{
  "num_hidden_layers": 11,
  "hidden_size": 128,
  "num_attention_heads": 2,
  "num_key_value_heads": 2,
  "head_dim": 64,
  "intermediate_size": 320,
  "vocab_size": 551,
  "hidden_act": "swiglu",
  "norm": "rmsnorm",
  "norm_place": "pre",
  "norm_eps": 1e-05,
  "positions": "rope",
  "rope_theta": 10000.0,
  "rope_fraction": 1.0,
  "qk_norm": false,
  "attn_scale": 0.125,
  "bias": "none",
  "tie_word_embeddings": false,
  "parallel_block": false,
  "init": "trunc",
  "init_std_qkv": 0.0167,
  "init_std_o": 0.0,
  "init_std_up": 0.0167,
  "init_std_down": 0.0,
  "optimizer": "adam_variant",
  "learning_rate": 0.0017,
  "beta1": 0.9,
  "weight_decay": 0.14,
  "lr_head": 0.00492,
  "warmup_steps": 357,
  "schedule": "cos",
  "final_lr_fraction": 0.0,
  "batch_tokens": 16384,
  "max_seq_len": 512,
  "doc_mask": true,
  "train_tokens": 111800000,
  "max_steps": 6824,
  "dataset": "wikipedia_en"
}
Each number is 128 + 32 x the weight over its row's rms, rounded and kept within 0 to 255. Layers, rows and columns count from 0. Numbers have three digits each. The size before them is the row's rms in percent of the matrix's.

# layer 4 MLP up, 320x128, rms 0.0595, rows 153-224, columns 64-127
092:177180169140169149185150123189119084091064061082142130125137153114142109176193135158142102132102124141128101152077126120181100087154117134123105119059103150146160142112162144072130140094161129
094:172121142157082137147086106155124143136191120149157124084121124166132089129115150175141065112186082144126223116172118081124115129087121174145112071079128120148147090121137089127141104133169181
106:145139186163189140113158126081050135075127102107111152142111167100129095158117128116152120140103092198090113128132162098130099112154041141125117125084115093126147118109101117099083139147092168
098:135150146126134134152111119077148126078090099075110140111086119100149076141131126119055081116153136149195145145117162113111069110098075057110128142173137135052131106086204143069135073128131121
089:120171161065145141153140150093124148097152170104180144133139108111102147118126115104159158110146135155164084128066096145138072104148088077146153166127116174085162142171147210132180133092044162
102:126148191136111136072119133080193118147072159095117117080117145060213108107103148109077136154147132194101082118113154176179125144093108141114194155175159112124146128131076126075143122082153128
090:107131131103137138135072067115097154136150157171141122127081112137121147130073103130167094207153151148143115145112164096072098122097111126162122162147121155063039137184079135187128084077095216
094:132160121166203165100116109131073126073107205144188134143132160186096134168123159160187128112132176183126096115157107113196090140135136125132124124156115127117111123150152122132113144104115125
093:155116153116192123091126161090125167142109103119117100158122134083125110183108089072096169180100152140191091155128127145156162162162142099121121126163103149111109149102088131062156046178104056
107:106174113134101114103153105171186120118134041108161109138124161211141127121135185127121099147121102082061127182116094110158076165148157161141152172119072152157108185188170112147141110154147109
094:144179086134147134173157155166086111137171117177165105174109172129101125138177159155118115170181136161148077096124110082077046146105126136113123116085073151124156075134143104129132135122103109
096:106152104108102094112170227133163060183104060108151125124187100112135153206179175071095088053105190148099087124151156206154135128113091128100131117094121133118195118153113130159134142113121142
097:113189235199152106126137124103078172088154094147138165138113129203099142137119118145145136095168130145085088176101120169095106133196114103139096154105139101176098099116126139128113159134121101
110:104088101096138114082050166140125124102101136133131159111194174113135110151146120069086088174123191155134163135124105090120132118114202094108154138145113097182143135140109118089149118166140134
100:133151118130070152109104125138113142096082095107108171145124176111075152146164071099115131148104188142171059110139116100089202141077122122074162096115108090124093106106113143081114118139180063
104:092094122168087144108148078121179137122163139148127115027086120162184158115170160180118134145167153106116093179113122089098104106134172059164102147127194103154202130177108104117151090147103156
104:151137096139141121124148133127145134115125108139158160109063120127140063091140143137187081117122133141144144119102119065144123118177097173138097098187128135105062177097126144052058163159142115
110:087062142129089154105191182151119127201157176149113129131132138118095177118130114162115120121118185180141134169114150139135090105102165141192100100157134042132110099145167149122158174128215136
096:123164173113112128121098112144150143104118105154116147201177165172136132152118074098176161173142124061070190115130115123148119080140138115146119122093095146150088141093151147134152145101070184
089:144199142133150150048185120050175112104094093130084121167121120138077200098117134128099107124115158139124096081123126152057149120144085056131099109156173078150088119133132182088130121108150083
110:125142130129136129134161124076153123149151140119129069144121122132145120158140135146073120114173141136106123141084081167122107133120107099135138175078150157158161134161122083175151111112058203
098:084072123111062140081108154162160166106114144162140095123118135134104131148100096139161122082075114126158183136153127133078141104065148087127116115111121131100113115197128130111132075150167164
105:118124129156162183121165104110151117133148125148100132162147147081136133109113137129157107198105103118109192112144122105112159083113084097175150074155178100137109098119135120139159141110219155
105:199106117153102130116086147164167126191142116131161122135133084191164124113114099105177096196093126104173151094131131134132136047185146090192078137144146139137129191139079141110121127087121083
089:097118138152094132137123104143156130174108092112179123156113183107090095127141162194125136118137184153151121130073150096104110194066069169079179154061095125146092149152097106141142111132093145
098:145151103144118144205126184161154182105149087112162174126127116167119128116113088137176111168122139105194157172123142128085061115108137072145128138124123114107110121173203143120116118181114141
104:105124097139083135071135127117107072176098060116119148108127109087106168169110142089107127149116161127132140114162154114089130171087129109128140171125140097094169115183102100107145114147102120
103:233142120158098123097120165182137148136121125075200136121148151131126178096099156127129175114177167118165096154121075144113121102162179135164074116125086069126117109143123134117149120102177167
104:122105155165081108099130093119082091115125201121166122154183081068116160101118138104141118090131132170073107121119114117117090125130096125152139113153208118163143142131090122114146134101108139
092:084196150143126108121144158149114167130134124140170067163109133109127130144107162156052165109101136099121168069186101163150154076103071130115164128121128153207121175087132131086134127170155092
112:101108123131184132141126137128119218128114160115090053136062164138111059122156112155107151114129134098151049051144110160142091129151092169121119166072120131099063094110152127097132122123090068
087:105183044115108159149153144181155109206153104128085113124127144161127126130115154142091105163107058085149188104179183149100071160125120054134114096107141127141164165147209147141192150117100128
101:067140100192144117153049121182116095114126127194159092138158158097146125126117085111137119131139091153063139140160172085150068178063062132149084110095131146056128118120138085100152129141132109
079:111164126119133096110113168171151158179184092192155107123187088149127095120162153158131117105152152141165138117200085152036177117137116105144127090178147144146160172127115191118107133179113073
107:131102130142111151093104103097194136129141084111196054109150061071138149092125147077176118086084042083098124142110195142115102167174141159089127121104080116108125176095138123122097120163075120
104:132131158125097148140170143158110142046151102140127128154117150131143138099146143119127112098171070182097173171161164105157144145130127137082145109116169088100060184126137168105116139119187133
099:140130109140127148144138137194127143102170097136128161159081170161160108123144158158049115076166104124140146171126100128157160149142176127066128102178210107130123118094176116128108144070179114
098:169196121120131136148175104111176148100185144126101122146117085087179139136120134088125119149152127084106133163140120167144101121150061080109072122168148147106160129044105134111112150075105116
104:117175120159114134110125057131110124125170170075029140109078143113171126150060163208149141074148131148154112117098125132121101202118131161145185158103164131116192092146112128157114159074152129
106:172168177162141109148065097120087158118118171119104062139088191153113078122062149150106161117144159119124125178119113140118162177180080126117166183122040140075143092084145173180096177123096144
096:089133096154129097120109106158141119083146094123191192155134168109069155121158107191141140190113161113139140126114166117100108104128098164145108118081128113124164133154187209193118188124111050
101:126159108099182135179099102093152139133121088080114108135161104106132098116161126094163125146112042141113156125112099097113089142167161145078208136194105157101075131125152105134128175158150073
109:091061116190100191160124147082084154122130122088107091118175134072157095131134097113136134131114084149097104083129137100145135121070078140108205086163113168069100099174059121149143103173143182
113:099107118124129111081156150174108103101072141196058163148156096189065145118097161161152130145119167136129144138180168158093130118165147085110121146096095140102113068135130126104164153136144132
095:115155182120142184129086096155102139132125126163130183217153160094119119105067073154234134154100133114161126139107157067121095128177163082140170093128138109121157114153139110151092169128145117
096:162200143107087125145112157121137123082149069125149125128132092148122120059076182116108103131122134077116085130138091132143120162129090138115139167191132139101093137155109164169132151185151065
098:144099202150161105160192079084155136115126211150085120112118149110167140089148178125138142134068138112112116062147089187142099104150169173134129134113098153138113116126150135057171102135140115
094:169089128106031121144126085205158060125100086081121140129144091085100102119154099119149182137151126062172121114088138111130175105129117183092185139161167107114157129155151137166111103180119141
102:132144153107170106113151117152154152102186131150054153136121108093113148169129085157173082111117146142091131116122145135174168189132135140179135171100116078131112113095072132114155159173123158
082:113155140106072068109086158184156112129089097121119082071164069125141106110157109147122116140100155165121147101124105145150150140143142134139123133083160088131210141124141131105116184143141124
103:137105123144173106102085126141130195155114108157111069118141140146163071094113069182155143101112178169170129162113083084128088115124134120133118109255158088174116139133115170192138123059183096
099:123177119115132151151112139126133105144168096093165111118084133131107133113123089134151115081191176123142118161169107182094173111141126149133173199175189131140149156083058129154171065142104159
093:114119181146091092123139121111115143093110120138044127111128158155100034167153078146105162084140095155113064140124096157093119144174111098149084111085189140109133141123134129131143120111072141
100:133152093163162110148138129132112131150155154085123135100107131162146045079099084157085097118164160101158093131166057124082057197179095107129105209145119122097125123105183190114093152148127138
097:160133180108191121154133087184113126148115179124119101181091130109151179079103072134177153140130125153104162052118179106129108169080093167135143109168121088130116132138112177079156084145098154
098:101166178124188128092164111082144121177123111182158142172146085140144159049102096159123110105113081106112126048079162145092163102183153168174180130086115160160085140104161118135133126161107131
103:147077129098124072157099098109141147168142165135104150109127186161078135098159187142125088120174129108149092174159120105137161113107150129109182154137146104181082171148120174146164129136125172
097:145167153101175180120080109109103150145188131084167114108164086170153140092176162174161111097125153175103117164128111144124134078164141199164131179111122095174116216059060160052098137164132094
111:114092146056123082124174172189097148117150043117139149136132120184104138122144176122142139102115095127127141238141100137115111103152185151088145173063111102121171116136143113149190122073077129
094:080111130180122144082115118197062136139114158144100122089144130140131202185114087101114121160119165187043154102104146156133109162085089133144151126136067098169166092140136130158124118181198115
092:088129171125149146153115117142102091115149120079151121123101088134139127095141121099151128123087044112122079135135135197184106142122149114106105152143172053099140128103134182144193114072082166
109:122082163134118094059168100128088118144142164122081100085080131097119116154089068118136112160159137146115148142092098094097085162092081066127150142158126081153120084100143066148161086136134107
105:196198136170138111119157140119148135119168130139128110117114100149128181058152121167152140090116098131052180123131134139172161147094146181130190127139111144063088128075100185121130196125151113
102:098097078161090182149122113121100121161183108069135114160168165079170102142137082086108178140142114132101139120117156109100114146093127090109119044075119095189144146112092142146048162100181084
089:165097124108099104082143135141078141063145133183090119096144123124083093140096130110151184138121121120109120105139162156174191144162098140105188128119119177107162138172120106109153139098075184
099:145131189174110086120123137144089128146138167130124139104105110119087173188162133152073099098150174153134111121118148175078115100139147158173123130156125130190111158102127125134066135125181178
102:121162144083142135158137131132150102105069176124137117144065131132194169228086165176162113143152133094202146135140111086178157113084131120119118152165098173197164116156090114101092130157107153
097:115104123120144137162149142099115092133115100089073108101130171165114113153142153119078146094145147189125027150147118121095134109131128174083104134072175088143143096118079143170120061106193106
092:127133100119096115135137154109159140097106018121135166128189077134130172112117113101095152134077123147162161066104129052132107134132193083092065134145141149065113106134122128093186138152078138
099:093183110103143176176156118155150144149198181142152076133080105092147127129035124110086169035200109113178108100169155154160102162080118142131130190113102138103164089137096128116147138143112134
107:133161099184155106121154110145106074166156129126144124122185135070090099095069141045117131127131149156140152145087138116127160125153098135088149032136064053158133130067178132149119113062116113
102:154138143112126136126133144151090127068169137118188088077114123071133118117129163091104126058150153075207139185060073139131079145076132108126133166128159125129136118117150135163071162139101101
# layer 4 MLP down (transposed), 320x128, rms 0.0594, rows 153-223, columns 64-127
091:168229130163141104157135134132106110108108072142144138115135141126096098137206174126115103136138111132175054092124143125175163060168141140133135147082131095092185103054166127133141181138119111
095:199069127139147080123147102152139184104075140066123079112171104107084208074120183088084155144152129102124176115080151150118160151170161094093132158158116117078114135126089137157092083051111148
105:149131122146075068127107176070096188136137095150153137186158146108121132184121220129082161133122180137201087154102114146138093137146169141177114153125076174096173107126105139126146157184159112
104:153131108098175110142111088212076163129162165171125151076094134165132096168098093146163142050140108108131170112149126089128152126142100137141076093138090103123128084170100159099144070126155118
096:095130046157096151162064159116164098070210136057132087143131106138151086097143125098170097121087122096129150140133163125112140156153100112163090121122122154128118164128068113174158132155109154
106:162099077129114132151179133102058110092121127099118170116155160130095186190042132118159117157096100114197132126101147127129138125126168158165100148051178153077062082131128106170124116189160145
092:156119113173136131118123110169128162156143077135137121119201087089110121134157143070094143131111157103118086117162186175165141117166163143191075114128069172131138145130155138157147096124131239
096:143167118122098173087141140155117096148100046097092114166108095071178081103163155106094114116211072140128142085147168129137147082121130121192195091165103139149141119098157184081122112107107115
093:173149049149130126125113130086143075112055081128084140157183110124103132073168138113110133139162108173147166131082168093085115160134151082121176130144083126154131137141076128091103127171084123
108:145103086140134131087125129147135125104067210143151171088124112089094119117121111111137100152177174153177097175128111177098169065117136089078077172146211132100137159150120108196134146138148089
091:105122157153069178126158143116137099099132126111145092139128148159136154163107183097163070193111135137095083181098122114118144125113052084093089120178094136169154150115131109125149162141114147
099:166113072148122084146106136103135122105073105152133107186172115090110164159172174152088130152099102055200146091116104111105111136133065153148102135122186148105115158136171148072170117133151143
096:133142113139056101125061140147195083128125083116167108106139192159101130113128193130129111136137104104161038169065121122084149106234139102143114119142129130111149105153103123054146105128081169
107:207156117075139124138158138155094086126058124111154138098196165158111159105087154051079147136087106170144135128156132141142144085079193123172104138097096145174093189116143149151114102139203110
100:115173113071130080153122144119164096073195111135109113096163129145118190133102147183163143113112136144146142120104072127153104150132129144129155109194117102178135170174071175120187109152103139
101:158120128094117124089194120110126165154183123158154160165143134054124105126097105182123155104117124138149159132147101101206133127094105104075123130164137128099096125142156206111169114145161154
097:098114090173100196196090124146178154084101101088078151104105088155170190089087115162184141103126165124161134193114126146124085146064110116174126164086149082170103098124109113163096108151117152
111:148078205108108103089201156164118064141132192193121131153133103125081135127160081157121135140148182188149075078131113124147130104102164172036107135118096092130096109120108086101130144107163145
096:167109142133076154128174185102149124163140158098155147132122153066139189113086148114138128130162159117140161133104122113153091062206154174145113106121093143119075079168076076103081123090084185
089:133218116105135094160092118146127155192155103112151133075128125127145106111147159109060114112134181090151084123085132128112142147184115152107109119131170160136140098105113107165115110164136142
116:180105108144117162153181116101189101150105099180107111104112083109126163144142193117139094119186111067129072121117084178132159127104100105140098143166113162112143070154119144125130130168071102
097:090102135148124109102118135191179115148202111113127093202143116157178080105113148207094125135085091126103114163142155143121161200138116150096120109106172115182170128088102103134118114127127109
111:104160147134134084105111113133134178150227108117078120099130134074085145124155122143158136114157119104150123094156116196143108152114107104130145101151155110178124138138069167161085155186150054
101:111113147120103137113136110152092115153175208156107135187101125105157115126095152114185159093125090143107087047160149138174185158112080163029111156113115194137123125128110114087148149080194086
089:138133112125092137097134131077105092118090152171089113143150131111114090127128156111132144117158150159067160121168125108135142114177102108147148149174136109181181147106107133115152113205123107
101:140087193125148143171135126124130070128074114120139166127122100105110108089062195173090160125161093114167094097170160113130171146088098188082128145122183129141084186111119129106076107104084141
105:097177095158102156178103151187145147114096086109126163159110113140158128112100125099153175148126167128071217143132155123184103148073106196155118140117111102111149111137114122151130155148120172
097:094157131133125073124206170141110123105134105139105168144136073055139143153091135094078147099188154080099142096091073106153142107087155098099232103167114141111160156085127158150129105109096187
109:140091084145118143119134120114127038161143193135148112161188122114083144101133157092079157202134142174161134125126123143127151113148123180150064188080224157090108194145141122155126160179144099
093:140064165094107170143204164070110114161103156095150086142143105077123150122152130116145114175171147181116135179149161127164100138131177091080158133126093072104075141093146165100152094142084150
112:162128148079183126140087121127105126160116178102133146150107154147088131079186102168167136158123102113130108090107123161100099101123110112182123153068136111125129147120145096115135154096095143
091:188077116157088133137168150085090115110069102097174133134163125147152160074146114080134160119149118145183130189105090082150164135126141059154134103118115128136147100089126069136165113169101107
102:142085133119075148154100127069155161094100182117126200109145075131167124085121087131127149148154154121107147127131138094116132129162131166092130144138088157115178124189064159182116091067165163
075:128117134072155068121126172129096120188171196167109127136125077127132158094160117112055131115165133148120087097082101144110081116109116138158208173097100143110131112168092100161143144103081146
100:133146156069112032048196151119082102169183120115179162165070162138148133149119109158129127118162144160142131104137084106128158152074087177162111082096122145186153111152151157117130176167200140
097:122114119160121121079107153084141093155110151118127103113099088084125152163096131160148090115140066139172143122147160127084163113173086109174091119180153128060131110130154058095158105163098139
100:161117160079125177123160128083149126127156140075119099157135111176091146133096158139166115130154116163112110131158134118146100110135102164147112103111085127158055126117103149143158158096138166
096:169139127141112114110145107116131173069196148088100066175093130201140158128154158143116128195120143154074145180084121140167128120136097169169114093114173139108158156101081121194143122073133138
102:099139147158141077104149123124088170088153225203064174160136069123140120071078186075148157148127066121125133073137110089117163134084072134114085115125062166152117108123125167102097130069124103
105:142132061152126091137115150089096082145122105176128149062182077102115079127113080103126090131140116127063075172107156135094099112121118138109100114089166183175107110125107060129150152164097144
094:136089110155140138165141147124057087122136107150076194105113143141148086109144093158170122147124110157154143132123107099141084143138119205153096136084113138097172082114083129217133140102144199
101:147153204168111141106147176112143125148201169113133131083084164112143097144134083139108110073164118123148147125103135108175096126109129116155069139148060111109201063146163118121165058123162149
110:105115162132141116151108159077122128128089158183124167154125112164073166112143087146107138172140147167142105113129119186155141114146110066113088087138145108119136124106173100112137173197132119
102:120095152111103091145078109158145147122165071076157040184156091122101146139139178123118097121077110080098123139178145168077133192157162160154119169102168165167112151107118170146120148088190102
097:188116095110127161191152138078141143103118100105136102075107156145128088111190122090082148103188113066134127142101090165143104123119147123107137170131134121098092141165088149164111101106162109
096:168126111116102164130088129104112106138176098110139077085134145126102124155098131146134105162131100117119134061100123094094065137139149124102127133104148089145095110116170181118100169103105039
102:119095151137131106141103086137124132127151176097175101140156091120154095129109126109161100090106130162141141115160061104156081108135109214145195068105139085073125129129164071118136137112107120
097:087131065113082066111080151112192092155098134128135152106116150115143120121080175148143140108130135129137149094055120190152142094097120169137159118147091164212091073107126082164105104113095165
097:095171129149120137109110126106151123119119127127117125164148101130121157116143153122114087122139083147096159180105124100095081103159170192157134106006147151142068105142153092175116146153163100
083:090103107150110162160045189121170165129141136103125121166148065116132102178108127152118121129171081138102143091141108084158168121173163157085153162187149120188118129106137118161150177130110126
105:156107127130188089077184114111118130180101151150124135052064084148117082140124042118117142119088124161124099122087159142142151132053103150149144121126133140136125069172101140135133152145135109
100:084122145137124070147160155119154070121144139146158110169158150103119157137097096106156109079109117128137138095184131100187118109159100091130086157071146064140142086108110151122140122139155099
091:124175110141138126149134132145138146136208115136152119072075189076125096128171168173134132124132122162070076108169148194125145171078164150136103169111160121130137168172148089095127125118134131
098:147154116110150150098159113119109156129147088126154193089102107168121119126132127120141107102162105155091107109165123150218139130068246171139127103150103140144094177109152108109180160088150122
099:086150111091164139096109083142112116118113148096108110140140199105168113168125204163126104112156111135108087124166108088153124202096071136099158148108092056176094145107122132131159123092174148
099:120126104161115122143125140142145171110062112152142114141141114194097111187075162112119134096085133109122183097101183093070110130107071156124131091099095105162085076140114154047170124180118153
101:138076055177106115129154075100155126100184150065148130209109139118170141151172086164149121135120093153163183156086150186139117105123102119121126176139118167155166113073078117093121139079150137
098:124115131141114120205168167057125144082069077131124095120150096070099180140137141087115106149097068062074101134118098142090138137168100072126100117143089122115127067126076071108170059119086066
113:148128153109126167154049118142166032109094105124089097020141156185118124120126171127102145146088157136128118184105140156167120161184136138085156139157096122087157132089151143169148195094090186
092:132140077063170112097081123137124124155144149117103093133145182097126135149107182179102152196173100153086207148110135097113116112121199175109148128185148126145155178146150130121157123157126123
092:179065160160096160109058068168132067137169128140097109119160133133105128114149157139136142140145080145119155105072126109056143146116153080143085107177104155124126151180158111093126119096108168
104:143168139124075132081124088180160158154175108076145072183121169079098175110093172201128117115166149117141159131114089091126069134121118139178160129130139070163156111166083105141127125131151116
105:126107091087164114141156068140089110121077073146106092194144132081115130155142098074121085142178146090161143115132146115053108106169139081109139144117144087141079100147140138125065060117120123
102:138120113085129105136113174092131131124165071134176112039151113133058089103094108124159110161163136100159101091107082126170141153172208151175140123175203092132161147179136179038161127133132139
087:165143139097137171099117105154080144144116156103138121189086116095111089156121138128117193043115195101121158142125141116073116112141111173137166133075141128171142065139052122104152138132162092
099:130101129182079109149144135137187141146092071152167112156134149136138174163160211121085108114079086135137144091167192166109148118114128135182138166142134111201092147107091114090113079147130125
104:106144158128096094094084133189132101147086138148132106109209123123189174144060193071108130143099151093186123166154160116145096141155137185111181147157147055178093163161146122107137093160170078
100:113166085085149148130141141112120114095080142160128100150075182152151134133128181108132169129162067123109122088184067133091135128152107093137115122063093155188153117130156216184189103096181071
099:127153135155092139137083153086133095115138087092117143146169179168143144167075109106115107118123121131118135103151135114138084165106132108157075141105164135090151160126139135183142171160138182
103:141093086152097109103135173137091111113120097180091124137038163143101120119126172136169110154126157135150130185143092103075167134087096152120170111180142081129138124132178146120096108107159101
110:119114113107162071101152085146121177107107088141147113196132096115060116199098085064100134104182149161148127086134146125113178171116140116056131153134132096095125072131138165144165125089128185
# layer 4 MLP gate, 320x128, rms 0.0635, rows 154-224, columns 64-127
089:110153207152188180093098113113084121136159104188176117124132180146110103081091150215099135121119131158092136160083074158089122105121105131115156147169113114099029100145120177101142166120163061
100:080146126116113140104198144156156098108081158126143204138144134125101139127107071110174077165124168148163177089093137098172118126066163150114158137164082132150137131138177068112111128136124140
099:171096087116102125143079178203083122152113145106099116134081086156160093150092134160175132135135148134154102151109102107097071124170094138164109082090119107171137114171147171187116146177187079
086:106137136111093148103116135074104128114157084083125132092115103125147092085150130100098189133141125119122136145095145131053114134141123065115110110162135198105125118165151191190183124126033085
103:080074083111123135160165124081100091105095063150113135105135129132130182146078148047131104129085117123123141149178109055122159122156083114080127156111134097145146083158126161123195096158123153
085:136086171136132114172083097104105178154145146115152151161089139106107134091123117154109153155185180149115093105156117094071160123087085136140162113094116138082121092115134126079123089111191133
095:122150150116148155118147135140081123089109077149121174128157177055103142142109095143136095061122092145089122193175167067174092085158119106130133093049085134162143132142083121167156151072073156
091:157151150098113111183145107148179116195110161133150125160101053074115106099127167129067175062122095080132160140145110242145148141142141153140145106150205181098176158171173119188118163172116117
108:148115062072164076122102152142145124131076131091140080154081135140147155112111118114144092158084097142148164134146104065135104152087196134119142066131124096151142161137119143075124108149114106
091:143151108150138139148183167154132112114178138157183110176131165141111123162200164170105115121165131160136096101103113115106146123071139100104095119138060186170143115106127151104130119100078121
100:126126086181136140127189139097120138093111142164125148156159049089084109085136121145141190150135121122165146141164160133110139107196087134127157148088165141100184107126155116106045138100109133
094:115197146132176166095090111140123116076167181121129129152102204085115109137077119132123145066118166102021145139118119137083134161107026078090136093123127116146113140110142140116125154148165127
106:137145076205177133103112095109162160108164162108127106137095178112164120146096094141183133177130124085123141121098183104087093177141127126167147152126141175115159078153144126126198125148165116
100:109134069122162100237166146093121151138093158107155136156133120100136089087134116096119135191124117097129117118155147081095106155118078164128193136082111085105145173142130144095114155165150089
101:089140113135133115088134159148106134133113112087165108080112120167091086143176163121058085143136164125164136152161103189099098126148137122138167136131171118166149165148159090130145108113136078
094:110140117103146139217106138190118130120128207109107148136059118105170121098162106104107083151123099122147115142129162131176111101082159108188119128062200118140169138149148093135118156115137142
106:169128116062123172182145167100121146117059116129112169170144093096130160158166109079164150119090152092151123095061147153152101158130141195098122104101101189106146047110132132142138128102057190
088:088153147146117122098162138134134106149107112136135115091108095126120072118125083116039190101179144077074115214092126161084135121089111148153081155126189107110189141069143132093164130154106073
085:145167147127135154092093082111073085066075149115113128167127090153094036151113077107148162111100151142093111137083132135173109171105141084118107106061098105137132152109145113184107164073117081
113:164143141156118082069196190135164134146114126164133146124103138181089114147105099182132114075143142066215095147141130109137179106122160106100086149153074123095159083125125140128142133094095135
103:137062091088079122077129150137110141114109209176139126106148122129077143140120097140149081143070129168156168157135087099134203109073153077128141076108073096096135110144184100126074092088158183
111:144108161165123148167151129108142097095113142141141128191147145138085184155092162122144075182085069147131145169140141092166080163118071130152104130140090174098094079130164141155162155092152127
106:117139073113143134106166153123137154111096057122120120119122108152140127145098051141123073148112145121117195134119079108103088147105183070156090166149133103111048145110147099105127114123084128
086:193204114104165125145163137123113134132129100104193122143113171121104128127110168097099122121151062092141110145157151122060143082145111099122147193170141147144142145063106083136090112166113078
100:142118088125044137145143144139105126166144125169145103112173072130122154066147127105132110120083105134112160113136135044151066155098208088160132108106113166113098101196113107131152176100227180
106:121126099098095121134129126187119151085170106142154101098217153051114121123109064110096137141122096173155151120074109084120103070075133148109146132098128121082136107070161135100174120117128195
098:186119161163180115113137097107152106112089107175096128113161079110132135120107156105075173086084125158099135113119142178139127124223124095115134045163083105123104129138093125106116114099158142
106:169142145131160119137186158080148131127143105205113171150179118097091158191128116103102160092117193096126137155137143169137160095184145124129157110114069112124136073146161154191159181119116102
093:178166104129151170127212114123141176128097102157161147117119174129120071129124150157098135090142127078157167123112154104150152055163118126119093186228167198071114118119114129130140149107147067
116:145139124111106093116109139137099001149100125135139222142138111130127128091081129088133145145142144177137179186110133094153109104107135112155159080114139125160189130162150087165138123104162221
092:120168170129133072147149162103128144130079156162153117094145160172084097095110095180119135145121167104145104130142086158099098141168119104110120154139119125140096105077179158066064101081082074
095:117202137054125182073139038142143120142109147149123160096135093131119133165130128159058136134099143073108142122075070060103145065164132162129151122094105143201156160100100082119157160131097142
073:119137172135097153134139071073130155078123102068166135116107127164195137156150093099163081132055138112078191130119126134195163167086180120085072124184137088138104117111150109124122135084178165
118:097120158126146157127142131125082144140154178110093150147126226158100132181147162178105191108156189150129048161105111187093192065124128142148120170161169124123104135156067141127111110105176099
093:102147123142118109073060127138089151142143205081132119110097153124157109109116080148160075150120134142108080118095144114125062183038138131179196124101166096142119148171159117124123087095129131
098:125129082132193139077154112123152137136135143131122100076152127200177113064091109100104116157111156127119110104169093153096145122146122108125140139201073125157140109184186101169096198136118090
100:154144141158149134122162124087120116066126158114069140102102086123148150144135116060131128163111106123143143103124136096175082156107150069109096137116102160125125123103166121104127159080063179
115:172178136110113152113094099073133082152109164121115111133093113070116077117086137169101159137156133150131123092103154142117195065123046166114165142089117163097171116130146147205123142100157131
104:091136091145175156155160152074106073140172165091138157143151055074131120106111121088151115090117106101123120128163237117098071120142167147166141183071135134161093135151108105151127106113093122
092:171103151102151132133212150102126090155150117090104131122145127202176107130084096148124111129141083152145148148104055132154111118160124112144137143145121217121148099092102086143158128104169187
099:120083122129153070092107135115123095081175117179127121110139096110093160122136166122109115153158157136091094148105125165097127121148096140128156103075060137152088150094138147192128209093096178
108:166096182142098113115157138168126129168076119140131177194148113094076133117141086179142133099109121168074146135079135125133132149112097123135127078141128112134129111040132113172117109096170127
118:119109091098135118113107118153115110108071168181075154144173094138107124117099117136172140183109152155100132118195181142097178129122111117064136113070072137062119128135117094111160172126133118
093:118070054100167116109115108065123143110156123093110093096129091083122118107209136070119116182122127148092171070120096114129150150118132202130110078102103114110138105148141092082151137179116180
098:141136145168142146115148132117164151167147127161130095170129155078126192168148124159116192078123151107103137127218145147115171085082122147140067060148147170102164146101138161184147117112161120
112:143146136074164108124090138121102135163154161162073129154110156160126100082127141125132156179106150099136125128139119106109116138150166114122128130125109111140140091136166150188180133125117176
095:122112053176125133111119151054062147206148175159176100138135158126133181126116188120090130153144122170137132107209115112134081188065160124181126070157143077117115134162171136091165130122149115
094:137118085087076113141102112110114115165125140119146151108142087076148045099146094093086162196165073128110097121102103072076114105145145146152140108074066148135166141146166172174152116069183150
083:107135125109063116109131146155119052142083103116130140103129108126117105115133136177085161164112145165156125104118103134148112151118097173149177102067163123125191150159156089107149192104123120
101:122153098180082125125137121096148128068101080075138139163174103069116171179103156058155142108139103150153087104123137122083105143153077103101143106104099202061141179144145137135125095141090160
091:127146099126141145102104140127119129086106082102151138096117125116127117122146166120112080128134111063118131059121134055113079170171086120132166142116074164213092146170150077164090141111037160
095:157152100144155121149128101110189095156128166149100121137108177167131112130100156149098132089159124144171111179151144156160138081157088164144092144139081127102144107225082098158094149114172095
101:141212096113127111119166073160177158168126139150150102151135116163141140099087160149121084119109100079088126075170089200138126149163078173147158115149077132081149112172082100119129161119144119
095:070116112138108113106063120128083116144085153137123092158145187110094099184139115100138166063178150172138124101082085067131135116092108130142127094097106095130193144074118136123132082119099168
092:147114158073169142169177077117147119105144071127116133155112127158112111176134097111139077076085108110157150115161164082174208111190131071144182187133082138097179097166071136137176114131095156
102:123114109120149100146125141109121142176115139136099154148160113121129179094099215164135100103157115079150062169175161140155077170111212126138193160119105134083077116184098151121170079139128152
100:175084094139125141093117068164129098168150186137113176129135156118155138093177099158161128120125166171116204110093096130152102097124096129195146119104134085141152112111178157123141204127144130
111:155146125129137121082151150130136126173114162118133126194113125106113148138064161108181092107074126129112063130115098120123127176155098126079151098111068107092158067183147077144107123127141116
091:084146122140133155146092129158095123187103122092106135087090117135151058126156136176148132079092103111059193135153186146121114108104138169178121115094134058116092135156150093132176152133137096
093:149156120103159164171127140154078085161124131084109173145080083112144101094077080110100153124118063120149032126127114174192073104145099134128121170102177091085114105105128126170203106067074164
101:114132070189105114067087101108098154131149143129104078131116114058159107127086064111208114100141107100134211124106138092079049167113146147160142132144121078141104124166140131148122112088107158
105:189172103098095188116173127135146155152143119155127124143219150145135145076146135089089080072125117166174061117140098135157123074125143145124161099110134102127095116111085139121088164153180096
096:126092185144194122105129147083111130077115082131121136125127150150064102153123096083088116144141205117114059189102080116114163054151074132074135118118095083147121135058106135147120087116168111
089:088133099089137105111105140149150137158127174136092098141128163114145130134180120133113152129113208164137063087120140124067092109105192100172117113117089063134064067130162138160122118072165089
104:184145178145089134143135089112119128098107142115085129111105122097129119125106090130119105152108186151122077047117133131133120121131157185145137130139070148107077100143161110122073171101167158
100:132165117110167165102096080148148168090141130121126088147137145099111132159134117106161156130129107093129145075098098098102127118093099187169162159138018118150112126148126128109103193158098152
098:157160077170126098096143091087159105125139120132127167154122110034060105129097106139120142164169105103132127163066160117096133163157094173154170107127173154102121151171121031054087151108098131
095:113080129146069177128163172056133109123140176137162169144147095115122164125111141140100062073126157064170102117120161097158115121110159094123138174139142188127166148097095126161136126032079166
102:177050127162098120096143101092119119136112147255102118087162134116090137090156141130167121137108169153117163144129072106112207104131113101112152065174164077169123158110146166100123165099164129
111:186177137127083106092109138151155131212130108145136127145183139090056155100127119113099117091159140177125154140130121146148136109150138146099129111072059131086143110124107162167158199095171171
099:155157126147186128107166150151135096190165165128173118138150133151118135139072199170045102121160083115108113142130171161126145129117130071131138200101150169134148157108086109164133143137128137